Weights of a small GPT-style language model, trained from scratch on English Wikipedia.
Size: width 768, vocabulary 25734.
Architecture: RMSNorm before each block, rotary positions, no biases in attention or MLP, untied embeddings, normalized queries and keys.
Training: a variant of Adam for these matrices, 1088M tokens.
Each number is 128 + 32 x the weight over its row's rms, rounded and kept within 0 to 255. Layers, rows and columns count from 0. Numbers have three digits each. The size before them is the row's rms in percent of the matrix's.

# layer 8 attention output (transposed), 768x768, rms 0.0245, rows 6-20,70-84,134-148,198-211, columns 384-575
101:077156148103070145116137155179110096174117094108131170145157097115121163170129148093068098073100129085119087141122149115077122128126110118133096153129099218193128174100154029111153115121128122162192184160093192175134138086095149138146113128162137135167121138124134146107168127107207155116140123110145152098153157062117171153131123101152140109120137067121166102147195084194099138134136134089067119057118090154114123160122173093090170074112158166138098117107105140073129137166135131097152096162101086081102094144147121173089114093119157176117152131109161129108084149100136113125
093:138174151103147144102091140159156071094124120127208113116083115075162098113156168128157104133075155182144158131090065129141104109080120078097099192136171050129088140100164113102123125159099086091200157147088178121154141105159149057117081149108170150074128162143163175150107077103099176187108165133106165076144153124113101078085120051132104198158071107124137134134175131122168092148120194135121096050149102110154148123115140148152123054131184108148138126162180118092119097163139162068138162113137100112092120134130068179058125082140127077198112070106125126087071090069198082109
089:095110098124164123128156122106109113072155149080150164145144184130119122135134160123123159100116141088062091089156144133200129089202166134159086178072155201206121096138126100154132147086106168120094109112133121090073172118157126112134149090191061087143117082155104132158140199096133094109159167130119096155120060105128175127179151147080122188144176115134188130092134071158093114095085102136108172126105183100095127097176119183093097118103124107137138086071090144151114105119154125158099142067091107095101118094165170135161149114128076162094092164109129148094079102132079084174
086:163146144158144135166131136143100129154083162091155107147105087108189084132097142140123147118143111149119061139170153159126137097124145137056138150111114162117093070079126096084098122149098180111211067092144131108088138061128158100133174112139084142161151188162143125119084129095201087146146130141073185123144093094143109144127144161116124144120173044135133134090165087192133106129099138111151171051137120122143141110125158122135120050145127091115078122100093164060081108134159146057154141169090141115140112143178144122147150114100164145145156131087170116156149119119116111103
098:165191148117167146147092122091139140158119144141152107142074104140156011065108112131177130165128155175166162160111097096085122131073153112102136046134140050088067146091123135104111203136092112077230173110171166113154136121185097125125093150113179146081141106138152107123068073099116143135086145115118102097084112169129109109117121093082093162121064082175122173122128141103170166092141185142134129094077094173142121095106119073149155126095130073092143123113145076140174075107126185054124148147193175192099129124098096077124098175142142099126127102136124085086143085116126146102
096:126159147130096114114120129189124079115151119096109134117109092108151133147135190127051043046157144148124105148106142148115148127086108144058114180166122140158092178125196056095104090182134106148131149111114170140145160070083128072134129096121132159155124114134124110141137143112105137134123140147085154066165132091132104147137106140191149175173106090116138102100211108155085111188128153104097100016185118088141152099157165076085127031145120081181099118165159135031086098172184148121136123184065071109127078145159108162113133076156169131212115121095135094159127132065151157154
094:098082118125174108112153076131135135135114110143107100148079149044096138084171108175126075135156202127131143128114058102122114130131180170122100152115109157107153112124142119146141148104075136122173131119134135173136089160156129134057147157102134084076098141073122135128148161131080161091143132167116115103082121139097148132085085114229134117128091130133174110128186170095073106122114176087192116077119095114180119165099198226136007021136169129172116182108158105125165126139107090127129071102147182096111102161114159114195098095122096107128109026100115171101111093148109098147
099:160155085129107148123124115118147101107128117095130158155178114122130167135155155128168157135172141070135093126168125080128154157126100152164124155087116156134134169159136105159176146062139102192141168150153062143162194127134101080117100097209141102117093114067083129110151138163091142119138154149165137139084125102167160111180124115155116095097091131084172169162054105113090146144089095191133102138106154127111126121149097160136072168202161140097156090111132136168115143131130084134102135031132077086089141112123086172164133152177159094085075175161072139166133100139169144112
099:142127129069111109122110122106120139166105116128174170159147109112188121139125058143134116094117106087137183103130121145096114150084118140152133118055114132164082184115167145108155145135145119100245160141143199137147103167190176157044146158150123132076141121070106131131093185131097113132111108072143079123084136129146124148100115078164095109128117133157151181171109070117095135140118166106124122077113100197120144136124108123138133113111155106140112055093124103105089170089088086115141121233163094122133102160164126129095117156087138190089190067165122139098107116177156112100
110:137121117094128148133118154126135100155107150121154127112152095111190112139078098122077059084120116118119106108152115156109112067099166126093160126106162098118050099073145136094113116112136157120170153124144197136146107083164199181071145144164101100105109151105147113120102123157098086145119121090126132085142106159135133141117095067138088115134089089147161169171156054131105112127130145083120108010109095154134127103098157157130124100126150111166166121138173178038062176128108132100140081255096141161201114157136173143083153112088179174150177108106150081098122082142133178133
097:133115133186156119140098169128140140135106093135145138164176102085134115152132142102125140089148143113143093137110174104122138155196114160129174184120057224109158139141118099080116115140092160121147089123084155113101146129044096099115144074152144131202168166151099159107145154120198129132163115142074136171202129103111142120165154186175150106117130043098148129058122153160107154120128156073110156086153141129087114155147150147150127040171111138097091119099100146081138166164175096084154128116093134120093107144149100140208172109093109088100115094122159076179148160154092139079
091:117190142136150124195177119114132121109107103132075104103121099147135148064105105164225148178158128173124136116135144092150132136112103129164127030156177076115106133150116125163108142115118116169093128129175073113161147124195103154177098129095116108119158126137104096120109074144148109097082113078145127177094116184126121104105156172029147172089137189137123148166076143122163155207130092137111130217135138133136109079167096103166162255133129128088129105124104078160165060125103165085137152114161183128156181108109125117125128137140119128098092157142159137105172138116140172107
087:156128163120127111149129153140111103101137129089140085157109086124135132173145163146141113125157169164146091147132090124131119148142081111105147174161096133101128128165148051128118106159131102187141166126152130163145174131115074063141142160168166135145162132113132083134132108106145120140153134158120229148153163095159096146121132141120146129117112109079116088096151139128123156185123151142132108079139109128173134149157136166126088113194091141114090157121151177122107120130174138151102125029193138095086106122132092163179095073132121084169127163123086143186128175144117127154
089:149141169171175099222105155171088126075111197147118116127084081139142113152096163105170110132142136196127103149137107123181114121153123096099131116170119087100074112131135071116113108149124182185117128072068100165095119155158112068174176125116194156119158140120089111157168088119112138166106132119045210123198109073152124115097173108144154170114112128104115081166151136172156106148118142137133154067183113152140153106153150125144114138150133096091121129082109182118118102134153161131155151079174155088083125103113099126130148088143119078161093134136171133123137116136130143155
111:141127130131131083175126135144151159108141066105103129101103094143125189158140165146177126147159116162167130127108128134218130163180111108141115112155116077083140088173106128142087091157156139184084110115111017169112122158079096060157144164113148136125187138138112076135160046122156130160120137155122128160130158108152105080153164160113145117134108174087113083130106147126156132193099102123108145156169156085142150141153099144151143195208070114115106176125158156162148079137156155165122133018108141075129181128107107143149152086141144074199094136127109136190149225099143137120
095:065188095168114135135114128126140146111130134091127154128153095173110173114131066084163140146066083089134179155123173147128204095139071129131162125103129145161151115139116072108145079042174161079131065150102094176122143193110116167151136115145130127168099145076088144117153128159161175190106153127077156123135142103184172137078141117200151108123124095107159057148138117105065114165113142119124137139156116125071146113138140106140201140162147190110148080129119155156179104154157187164120122078101178113043110091172170177090087144106160159135159125139160143113047175121114156112
095:134164158113119132129182173234096133139106111089158124078139117130164175152142067114126128085124120092155160157101130114117173113091129083139099075129151130126104139192101149141151117111076116189145136106119095115091107140098102091169125113081151120101110156144127155075142104167090164171150126078116169165148151104121124145080189111149179174102152149153174108134127101080078113140133152140063139101181142202189142152133075057129135175137135158158181112096140113122144125162181168152196096137160146138074107124089098124125149084104160114162056164170163147085099133103130077130
098:102055174131079120144157066159133127150118130121104125117141121146180132150130080137103161131075143141110136090114152080170113117096125103138128147087096108148145121147136095228122150106093171093186149163161094152129103126115093107162127116118116153116118143128025065135209125084147074144105115083111126127160088095187080154161097163093043181153165169106110116129132137177124126093125111103075066114104081105092078161146152132149160247155122084101129139113164141098117127086171138152133139052128132138138109144085130132170094107157090117095155121123158121106190157156098108125
083:100128129114148130104123103117132151089114147149101123119115130101107136112155126155165183131111121140165192109227100142101108150140129081093060150129146162186174113095132116137108143105150157147177113146130135108104102178108118163156184192172125125196130173107160171129118171108143100144122148181114123105197126045161154117101107100178090073139177203130098159075187158113164150159148097127120108176154124124126127112182167114176120137175125111119120132073161131134153145072126171095126133118099181088124141080142166160176096169063124064167207139145163107173112115160123132126
090:164182153028199165094099125180137146126154119122119144105095112117132127149124145187109120096143131147151140134135127124125149148080116082068114106126090122083110138138102181097131160188090130132134194125133114155150112111112136102109169178144161095121141143103152146151105119157083139154043133103170076163157148135044132070117170099057114120116121142255178149126179111157113141147154139168127102118061141162159133103138128108130127164144105079096109154109147047115154194104094107106220142118127114143095060109096099099155100138149097093117097166119169114138117086117121156067
091:125132129117134118163133162169094158115121124065100127138105093143126164113140094119157165124107080127190152133130107106116175108171121071119171119125129126133171120137142101113103082114135113125189073153052128126095151207091095138129125083151109150136165150096162074091123128181141132157127150127126138145077147132146080156095094136189149156141110093150144103112096153065136169118076170109063161115147138126124151107198148065126120086167142141183136112145157138076152073142176205170142121110174182134083090138123125086114126138112152095147121174176140137115100185130180122148
090:124060138086142135164115133168118100084117110113113099110120165159103051126110027100099154097120139129146137139095153133167174144144134115153147118105111136089178141145083106161144091114122073124199153161174106126093112121115120147144146138098080031164109052119116147125125143116100114142164145163042127146089145142120102104099173156146107154097182120123131126122183107109143093087089134134088147155155123166147137172090098163071168145121138139093172111139105136148091145157165093122112139084100153131121149149154145158155148110184160115079087103117117098069192132145087083171
094:165130136133147138143078163115180114166123193100110118069113136206141091142127166041115143129098135097108119130193093126099116155156168114150138108137086124072113172128166079124109135105107137070103159134144137158226086140132124106174150107152091102095145108102105129164161134154153146108122132113095121086134090127118094131108084182165115162132140152136179144142115108140181146095102101087144173093114087167120110185089068151175142157138134128098148163155150150092112144101129086102133162121091145134128161175043126143183112103176116182127072127094140151064130091118150123126
090:138125108150121125159140141127183141129119103102176123090162151129092136158128131142145088104090109119128140099145112158154117152079112129117078120110132110116098160109125143130138198098121127158045178065172127081174148176173119125115155150100136108135131122137201132122095151177087135070115099087147133170103123126132184124199153177100155124119139167139141141155128091130160142162138153056158106123163133137071156112078109115075119203138113107086120119152066137222149103160119126133130153078157085172147132113106095114129102130150102150092098155060089142145218116118122111149
090:139150065137142128193172117155144133110127129093119046141153126111094192104151116164111150124109172151059166153127100120187156096189142094165114145129106122089150102131092148121132158084087131179119180118147112098126138152111088184113153152140119076120180137098152137090088104182096125125123120076115072141128154127098113111207142123090110107088098076114109135067131105110167170144130121095150122118125116129140142106120139158091140167162190148146086138120144125060084110145146113175157147104103155167111142126072097067152159135140111024109132159096120098189193142110119133092
084:073112125168077120114137138104134095132113157108095206122177117161163217151149056126099153152069130131166120100140200119144136092131113147128119204110121130067117152096092116083114131134165141147188067134114150157121189130142153155144155143121143146181132137113154085106115197120169124110098071114117161120086146093161172145176113146204108080153132112131149140077139137131118113138164114133090099160145123194100117115133123136139094104172119151087094109117148115117073103099090074121116143087096126095086072091173105174188115125071094129136161174167131116121160146147096193116
088:154228108048173198138134120131138105127153108095156147138104109081103120133131185138088101066150182159116093096124119091123142120149111146060128106154151126125111088107146171102142159163101117129109172129107148159122173126182146134111139146125221131092163114142139166143059099095165131114047126089173117083139115198041125097152139088000142108138090143181137183093134185174149164177107160099166108105096162120086125148117164176164116069100113103130128110142159104095140151118124127121153128161112092158195150135115115117106148101144099079130120111090147124150096124120172126105
091:132167120164131142098104160091079075112101076110128176178173100161162122123118103077107152138122117161113091103127154142091107091149138178096100147135168080093148167144106127100090127128171080112179074114146173108115132124094118107088117171116064144157155127116149125134137175075142136142115148164130188132082129114104108154084090129176152117081127071124114119072101100110112173135133146147085127146172141152178152167139134115148084077119088110129145143179221126084044092131148118088081139121137181112085138108176156135160113103104147106130144204158092141142062109145063157117
091:138111166055107156060095117188099075113099125140151165144114107137156170168060102089107152104105171147148092147137112105142136138172126122137107149173167136148142128161106137120097095150132123149142101162141117187098105125139124121138158099130143154113121150072112136096178148064129110125111158163095147120173121091119117121136137096151103050103160141141174165119131168123086119138132119177030125139136097177105140146147133142173139193101100124132145112112214171050134222149120171126138084131113142062132135122108112130175116105178120117120116157164131143161128137185098178123
098:120113135082177190130120184150089119167108116143122116128080072121119130158140133049161077091170096139142110162103134157110130143200158148102113128145152152127137111145162156081097089114168075154092151105107146142147091144151101121119145174102129133168152114177164117128113149128205125147136152155132168123113186125105061127122123124166130130136106097121090166133174161113166156141090160156058159146178162133119153126132162140168128095124079147116150168082186142106169103112121166061116131165095176078132109128148130151085150125136141139146114159154170118151084181132166141161
097:114194122096055198131140163181116081102106181135171179171118073167112089191110135164128215155116142087106162135166134148130119104124112137067123074049166091136145091107102094142099174111093132169160130176163126135126157128119116125165124161151140120141143150097051164138105090142150101156090160125160143068164135147138142104167120074094115067108126117111170121221156129158138118105114090109059139124144096109140099175172135100123189125125108159079136159121112147119134136151093141174148129098150133114065123180121128074134146117110157115120112126118188129107137119155130086139
089:084115120118114071138153096117118137129076160109165159079131138125119166144160123139104131076074164174111141077079153111109093092139150075085108146085107068097131163141129161135093170148085151156148132147141112107114147115126082121118103144136148173102097101199130153103116137147119131148118123160119183067120089119135164158139120043108122194081131193115185160100159117152095116153129160144198175105117141157175142120115115149100102108137184079172198110154127161108119151094150147125170151102147154119138118142081116171119143146141161128167101109109060177090098092080191119041
094:153135102065146119137177099087111137064143139083066144116095121101100113083117069128166135161076131116113096113076126113094119170111093136160156094108078113108100111186157151191069111085088175107177174113177187091130135144085072098104199123131109067118107172128083122112169145051170113133128089135092145149141096136179101053135117139122112193167107145155123124170048115148174169152142127155148125118108169108142119149143131099133190187176107112108079107116087140157087106144198103119105101040177158142201136115115122113125109138154095202120143162105102145156138125113073149132
094:163123140124153158166107111186080108091120140153128119083108147137174182150136098161098217119164095169131121077177152148176147106185151099096096083106160121118162061158114169195154161093099113138196097136137086164038155109102104070218146116169096132115148113169091144100139139113138154116146132173117163128159084151109160146154151137060152165109178178107084126097103129154157151147079137208127109119106158156159138155143121102102087136163066118102140155143134157147114120155097171095101116070093171067145210146101109164136177172099146090158105126098145170140116110133121118150
095:114091141123134075127089096153140138133092080148132077133114148070145163155149136087126125114074124133114126109098155119138122127189141088103189123136099144223118145092125137152117154147133107133130145164147086076087161092148077131156091130102092136105120124089191105105107104148131146146117172178103148166094084114083140170156165127117108041083148129151102145081199118157099149125117173142152147149133128201145178075086157186121086068176148123136134111166138086148149162140074121154101147096166186066077103067118156179118143159105120132177147098133060164117118165116139115118
092:122155212114091130178102149152137143145122130088145135110088133193124103162149133163085152109147164182157179123143068131137118136122165122090119090074165059069149157128139134156122137124097145143136177153149153167110132157160129122176140116157173177105108069148095126141165148184140140100086129125168127066125113128111169120107093077100133200112113182121166145117132127133116135166162117111080153121110160082149142180144116116115132148122138070174211131118146167098125121103121199114198114070106070158153109189065074143089159135133169136130132111103126097098144129129142096084
100:113135141078142086124166044048115154152144124158049168096111116131096117093133093144095181094076134104107111196105131095035109130096186107136092115120142113098058133089131125057152133160110088115029147115149133125133115150170150158161165122099161125067164131148139111136119150093100125138149121146114083107103118124179086147094086088203090158106105165160162118103150134150119128145132111168142095183134147183179101166098104200147169087089095076150119168106131087079098147135111149075164120117141136130209125209085131141117058133109125130119107131154136121131115092087084147160
086:161146164067175122082104158102170178137130154105146134115087130091122095125112178103141134103125132106130114154184145131099135138121100143134162108137101100108120131094156133107129066119089133096057165141157161112132086146188126107121189108198085106078180157151175165229081112116109124162141115071149142116130111126133113067148107164166119092174152096153167173172134139160124088098096107098183131094174098167102088090141087121137158109179122167139126107059155116102097108125179128095129121177137176099137092135126120117152137130178112166114167160111093151104139105147105122134
100:117048145123100102146133124095119177107079122128137166096160136158106113180107111113182193121128109119160095139107145162159129144149093110135115183123088151154158093090098080145119168118137148137142126168160114077107135132112116142099146099082096117129161102085126135154137194148106110110111148176117157179145121100175172125148132166125174068076216168062143110150106132144170149128097096125087143171185168211068121083145101136113115126141082174057077122118099167193152064128158116132111155103159181112083132082134108096135128117069103177074117149130137195132184170167119168148
096:128088122137119144140143160101085141148114169097163152112162143188164152194101133105030172079062050120116112122136139123145125129060138078117089128124181154188145121083108147130126130169095115163149161149107137161082118111088171161193134050131082112117140113106117170119193133132052118124147208154163079093160101106082158115142076038128128107077161104120177066064112098163098131107168097120083124149184149148163122175111166178121115174141121155156174137145132164143081142189093179121117123149090143117128114143117155136112158130107151114160112075118156094094128135113142120154
096:154135145096103137192143116162121104112110129157120123140161112099173134136105088105116205151129112106145090110082133115159132093179133125134105145115096140142156119129064187158115186097133136092209106114087150098135146126050117154118100129074100113115151116091116144127139171107160149103135126126093102142116114209135112123142179129104125102112148117135104111093113092113110123145122109143126137109130140148126153135145134122136105121133084096096065143145094081105184110133132150113172151168155177172171162105122190127144103139092115162043157087094143121087151154118062107173
091:082167140158123128183068168140151112120141097064176099122082097115148164108119162121166052112143157128168138136054114111148109168124084153130173138154088199155101123127133130127138135117121115148154110082158147140113138129093136088101076173122148118203117144139126116106129074154165128157117119088152158163173139112134108145103155165136119093133107092131151142107163115168102157132129191080123127061152108184081112077148164106136134140137182109188112101140116127118170134121145132147117141174158148143074127061156106154154145145103133110104158130121144119096121170163165149097
095:146136196155124094156073092153109116161112121136129067140166103088177149127138179139191123140100171134119111068154184106194104108140135106146094084113123107165111132106085113157170096121106104091141171126148146133089135148207146141153053174112105198115188126113153078097074086109123136121128112116185112131095100185135088173129140103099094135075110077106109116112143139093092126122148194095179097142132157108186111152138119158136090118173138109196123159127160103090107108096094111168145115141158116143117147165186156128139132120144146113102154083075097135077131050114086127123
087:114144147125148056148079108126099117138172122158107061174123111119154197060144114108173126175060195171111119093098133105096102127140201093135212087179103109148088163087113133162130080075116128148181167098095170163147136159169086168145129126101163158147164107114132125070150124122141154112156096116139196145096103111106131152111165145122101148061069134100121086150121109123120105174125171117255147114092106161140146126106120097151123104106157099135125090141122112112135156079145148155111095066129142097174175184095095161170079122167117101150121144106118161147124077069147151138
097:121159121122164097140082141194154106199148116121130121115084114091198136083152147131154036109122190133181172116155167107116146120096176134168173069146098121070109139116166139125156097114125114173079155070121142155182135174168148075101108178129178151138168125160140098104103111160164136168124052069163144126113156099107104136111153133183074159150033062133108153145137139125128144144131178070171134083071074107128137125071102087116148119127154096213139150131163115100157141075107101111151079118141130163141121170106121173140149117108119091126172099129130150129127103071130132125
094:090149108138079204106146187139126069110087150117122138164164066149126144195125187118090171131133094076125093171136166169132156148087100145093160144104164150163117082140121094085141154085135116120099145197129158156165113096118145141138123160132158076144116120073104141137121085184191116083112185134082169106117129115090178101101145131160070078150151100126157120196207120200125112120135066115092168108172112133163162128171129113147185056134131132096091088111086124092170083161127166118141110131072096155118135181132094135107139084119109148126118077133166132140132161113147130169
086:118162133125115168114142146178121108087112110120147153084168104097147155135157178188164137110119135156179167155065112153166152115124084108132130146074187104131179163189138152109122165151114136124060131122039114172103131102164140126116090131124112102169112147156097142139126101113094124147090170122131150101152091080090150107147156102147068170156136207140144134087112105142139170170140158136151108079170122120128167168116151170107142139184153133127118088109158143106138112155127162113156170105100141155084107110095102152104185133120084116155086070125088160094091104076180066102
101:084091108086140135165168139123119095115155157122139118097121133155162106123121164064108116098095108182080056115133182124134160094094188133163111101079136130154089090146130124229131129119056113095128166141123094089144135100119145043144105086080083086141121095121120142083169124092187126096147103188091150131162141103155104067188146137132125200088135085189109125160109074123134125146097107135116159085132115101123128103112142093090131126156122089158119124136076170099087107096138136145121136084162152167105105101134097114147143133132102109101119176091156118078145106158106177129
103:160107125135133145167095168107104097072063123108103103125143099132182151164115148098124146113164086152142141141195181143145137095112192125095119146121129117144149050142051118133148150102102105080121120114177102168062115115099115111138158105105096072152124110124142109080144124077154157128135160165112161189139091125078123078122150214140091124093179086122090131098150118160105145159124138178104154104152177100143173123124142109119086030146135143161089104120110132132112078132128181058143129098094177109139148133130163126145121153064139133120109164100185103148127133132110152116
099:153164189102141131121082102133127157120135091164075115108129087129103125131126140096163140137105191141137168157103130116137122104188171107117110041125096097072162156132126110137136157100187115084140154032151116147091118093144081179076152098171128109164157088160119114142149106086089168163097148089154120196142139110091115090142123142119071120099093126118130076061134142094123173147110181189120112159079106137118106153087184127116118099161117163119114153106136073162176153168109170078120149040164219089110163114151164115138059181111117123117124123104090124151075071136130103082
093:140127161160099168141131126177142142130106105133104148120109106152146118185145195162076108122165130121148118173090141173160157184120115120066149160168173133131134111178144138115100153153112142161062119152120146164102137109107128091180111135139185101150101120113132112161119102178086116112092156180119156091116095069092168138095158149177135139132138168160137167134198094170124149168132126129099147112184162091168180165169105106120152149143130085145127086139125141116067074136136154130146115132071075193119107116078076163111184085164128139198079066111171105138155169114167112139
086:111163192092172144100137102097159106099123129139162122096065156077085092145166157195161091113161171159116149170099108158089089171138094128091140120038169132096102117134121179134138119159065081104155123111185123142107091156195137100132145110131119101113099172110152109131135141094101124108136175149117060100091100154121114170131093087148146127148157144153129162107174123110094141141075154107170093138159114106173146173115145232113093070117156134160148126156134132114137202155135161101125127135155173108087086161067104114159151141116116122121087102119124166089141132110086116134
086:129155145113100127124111133113157118170194144087110153075155126177149079117124130098099107079130172148081093126141126087128159073141188141132139108115105152139079176097129062174161080093080134123032141094127110093186143117129141086114110138178144126131128115103069169108141074109101123138157116133120108073095111089140104115115116145135123128127092064135194115141108135106122106114080145129185163105138064147129091089138122134101154178123177059141153136140102142063132150068144136114093080099132175087097155124163096160140106124185134100130107174128058197102097116108178138143
089:141114121093102069173094120114149134108077129110117117115110085148142194121076078110198100067153138175165180113137115148106101149171147114159126132064057193117156082124127101161142116144103149106193147108161155125154149196170093128094166107107128166161169147136122093086118157105140130116084125094154159150151131116144138146146111140101150100126164110096144145157077086103136136164063139138135135131125103194089106138129126100122132115147105132112109155107124142160152084088140067086117118151168150081145119125166145140093104144067122132097139234077097199185125104154109195165
099:112133111121156113177167146110108112110137100142119123071139114150176120119116174112085048061167148157089137087171110150195156150095170091106122112139154107107117128124092167143107156166097146195141124106168108208114107136125099132142166128184140108135112164135162098135149149136062144128121177122150072077143119112119136146118119036124127135126125094154144177101148050127101166150087116137169138084130110123163104192087184103109119148128139125199156157117150190142045127131142163092133069163080159134139092128089196158100158135096189125184121143105189120126136142118105164142
111:164104122102119153139136199149141120091093135119150104162186100116156161172119105062096154137171088126147099153107194158119139129151161165144166222111095150114134116104073099097151125118105114100099106129108129108097108130081094137081155031101099105161155112137148111048135142118139139158129166134101152204136148126115134067158172237156107091090143023146114101088153132136103130127167139137085166138143163125119158106106143149118115062173088142105078076152098078113176109170157145092145109117134155166121132134135116125176095107108091145076086125141154101119139155157083164098
079:082146141111132082160087102150094151168170072107127152164062185071126135062104105130144086161097165098113147112108134061104097118159105124155093098142117149129126163103137113131165156089173103194202149083175131092122186105164099122181143138156131153173161122141087100157143135113153148103073102048136121149152107232151123132113129113104068165137107121131153124135142185147141134189154107097117125160093100187087030106160155144124120180197145137118154160116120064123157121105082048138148144145171154086139119138168173130097113168146130162110148113114065147111074097152133155121
092:132152164190107142110133150132112151091098102117161079142166107102161139190155195189139172129147128116127119119121144170153113165125093140084141188112122118142145148148126099076129142142133072135124099131154146177075120156161136103110151123162135129132105163126099105113130094060085103133080186148206153152123121140144117145104161171095125105152133116127153090094161125121068161120162130084108067142215187159206142169168092196120135079191116114145100079141133099139104109174137168162096114062146149154106124147161126159146110092108109146158131125156073109160128147103171088127
093:129138176131145149130090175158110116074096139155136109173138105069147138138124173141158104164086124069166168136113146142165094156191097122105147111118122096135152180164143129071153093123135088142139115116110149211062101170147123124149179094193135136092122150071088117133169125058084130185060159127176171175157084118133144110166162148150126112102102164112164118132150149142107127133117141101116081136165152099091155143131151164102109105165138146117102077089114130106120132149104165149153096112152165075158123125161117160136107103114128134118132139137156124122132101146117086103
# layer 8 attention value, 192x768, rms 0.0246, rows 7-20, columns 384-575
087:158155139100133125085140113149166069083110185176066130184133163114119102197119092115102112122110154114118139161185151121134180100110109131087100097159156085155089124132176156079120109171130144133134147098146144170145105122087185147143135099121141075123126151089121130107126120132153167080114116072110100136071168151151141131136123173138117090183121159170075192119082181078158133154128140087152090143054108053046132084095075166145255103081088130143074100171126130153158095167085143115100106109102142122092129165196121165180166113112118132078148177152169083150117071169102142165
091:068126209196158149155128137118112073159068102128167167176185166124141152127118138125138155152177136098141107122131114116105158137135114139139064162141146127126203144042065133088099190150116117121119081140073131115088149141140133153126126163104148108091179063148133100143112150150115130116110110132155157105124122146072148105050142091144250111107122084102116161087168152132179098073098112111112143165108173184205156145098088097115082123098160187143170110087067084162133135093133116152159163167138068107085174140175151135125188102104153139114109081132169156090074088083124109089
083:116110149214169086161140144084082158138113093109107116142149160161104116101082133172204100092145090116168166141121122109153111118113131123129114100114143164136102178108137075083140146108144154091143108110148166185214162200170165097148076139105185145093200154152137102098105102157127124163168112074135107123084041157142083097131104046137173162093129115099169171118117134127130073123145118127146111167116138141136085123136101103136098152091126144154164116077154111151128180079117124172098138203119127144106136099109055111123115106053087128129102047172130080137111127117084171109
091:146123181187133135190164168149112067080102123139117169127134096089145127136133130136099151188132087143139133117109107167104174109112081133067150152154141129156093134141127114119154100048107087128101113077107171225119087161123135118125120104144125087174118122148116146158108143137134196119172084080154137177154133075163073181058157097101130154153153118095114163116118133132080139163124117161160144086104120033144181147125101122078114119097074133159100106161082205115154111175147108122137107110182136182117158182221106139161158112089124135102139150110225110208115099106181126144
086:108109059100107127112109181164147120113105111162145119165167169141079151136164129133155074105140145097153170114125125094107077107131145122229098142111103136149079138100199147149158160181146085082139087155139107087143074129110150167102133150104156131175092146128117110063151063091132110110061137150104131112156170149170153059167109184187099079131115132104111140152103175089137115168134140133156120127142127132090106139101149155157113149103130174078118132168161064170122121168127114082147133147046148125124100128161108116177164068124097161109111113174085129098153115181119069096
087:128115089093157109061113163182113083136125178206143083203103106087131131142162117044097109081126117084100125124196110121177144103138167110154118139118133121162114211132203136164039049124084155117132154077131115099125144118082177101108032070107096227127180165121125163140136073121100191162070093138201169160138157103109136164159098150148100094118117094143111146111100158146116166122115161101073087112110170082108148134110152147146180131134137144097102130116149116127111098177135121167131127170090086142119117122145109125087148107091120178127177149166193063183134085111084119142
090:109083193113123105109114111117080137173105151136155147158220165109148126133135123108090147143041109102076129084072091157090131098136089122113102192121132101179137126098157137113139168110141093184105102164086108125121137105141107105099137150094162043132127083132150110125106164135160069154112134176097185191105171136155149165124126130127151133084171061170146175098084149121155108064169187171082095131092231093160122127116136149082156115141110153173148130089089148106169146094076143120149168113177108146150163091162169100088128100124094101125144083098157075158133108165129107156
092:105153168132163145112185084124042116122175123129156092128111102099140103151164117105122137184086181108172103141086207227120113052115123111124191132166154115094101179107136089102123105109121103103114132132115165170093144096105111101126106108163117175090066126168133121178187085143161150218103112155087139152129138134122090161130150085144099191144108060098132120090176177155121136103113118189142060106221115102171091128110146122147142110113105082226129125118123134017119153123090191139079132132154199147165096147128166091148130077146123120093090165163126069169077117135147114116
091:168103128074108104115085135140109153119133080174105053068072144038107065091117102143118087147092100147136155155140097105076102105147134148113213110133123097133143152106113098148144111116117116096142075113156098156162105171117116128110074113124181218106193117136173073142064125129172153145124128171089160132101128093119141131115110121151057100161089133123152165099101163147122111162082123155115158167111199102131116125100109036119159137121123069186159095098196062116179180108083106126120168155127133126091090134137091129148101133113107151133177116142080117115116081148053132112
090:124158151182179093151130119127088154134128073091144122126128162142058110032125130107193119128135114116155169122100092137109164161138113086139136112133173141132124115145146120128130137146147130111127154081151159156117140145218058148097182165176111192113158147103101119147085094095140137142118144138144101145118110114186094130059142026154181170120123107156083090155146142107108077103111131079133090111165132063112082123105141114142123147061150183134143134155112138133125149094145150133085135174157177106143172135162129122075106111150121152107094138156083100166126120140129137123
081:209120125150087099140113111115136065076136086173057135134166102153142122163095158128126133197075113169167079167136150187191163126125167147156087150155166145105109103176084101085162116101152188129115141089135145186134116076127160122133135070150104102115136099141117128080136122103101128146163174082114124143066110130136137114101165151106167132127188116124113123105160108110118116114173124150171138086115162057151157126122125100092123117141057080153112149122095146138142125155170141105140104090125106125041130053155130173148119158163117166139139141086074155133100125137134111124
084:096071081156140055171130115149099188187146122157093127094127148156116166100113121114119114137140090133084086130162105167076156101105061103137098101168120128110119152145149176109133164139111131113113088097098095148146066144134109131120154119044154137114066140143128132095104101152098117155125116112142111085157149174160121144168131140131120142140146127179139091082091181121127119076134132142126106185125155050039059118129079101171133138108179124144175095094108136162180104169155112146088146177132120157144112045086125099097101121112155178105121083153129072074094135084182144148
083:172106078111142166149182116097132152148134143118086112104133168144122134164111118143132189138184107085146160085177154144118205093104049121114109143151132126115107108163058164138107206122153175089125137054180141142161160123107203154149135095087091068175092160175114134127055115135093168097171104076167073137084135096124111123137192062133119145148113156118139100088073125140145157110100107114091164137170111105127137130128124097122136138159178114161107159122076127149151104125138093132096145169080143131112123149140151102159085097145157146089132112155139157059135120111131142154
095:113147072109117186081109150086108122075124147094113109091173166173133144134093148217129127118166162137122100151103166095186094122141077098130120093145144146080165089191065128117149172132117141055147153125178165152157211075085131129199120104092137096138127123143109172072099121123079137143123130035126088101117116152126080111152131155086095126125168189146113125103085115056094091103134075103088127177122124132085137142206127150150136151104199117082148067101134130149145111107137158142118088104082147132117114118109101189133134177121149094156115173136127135077173111139128140096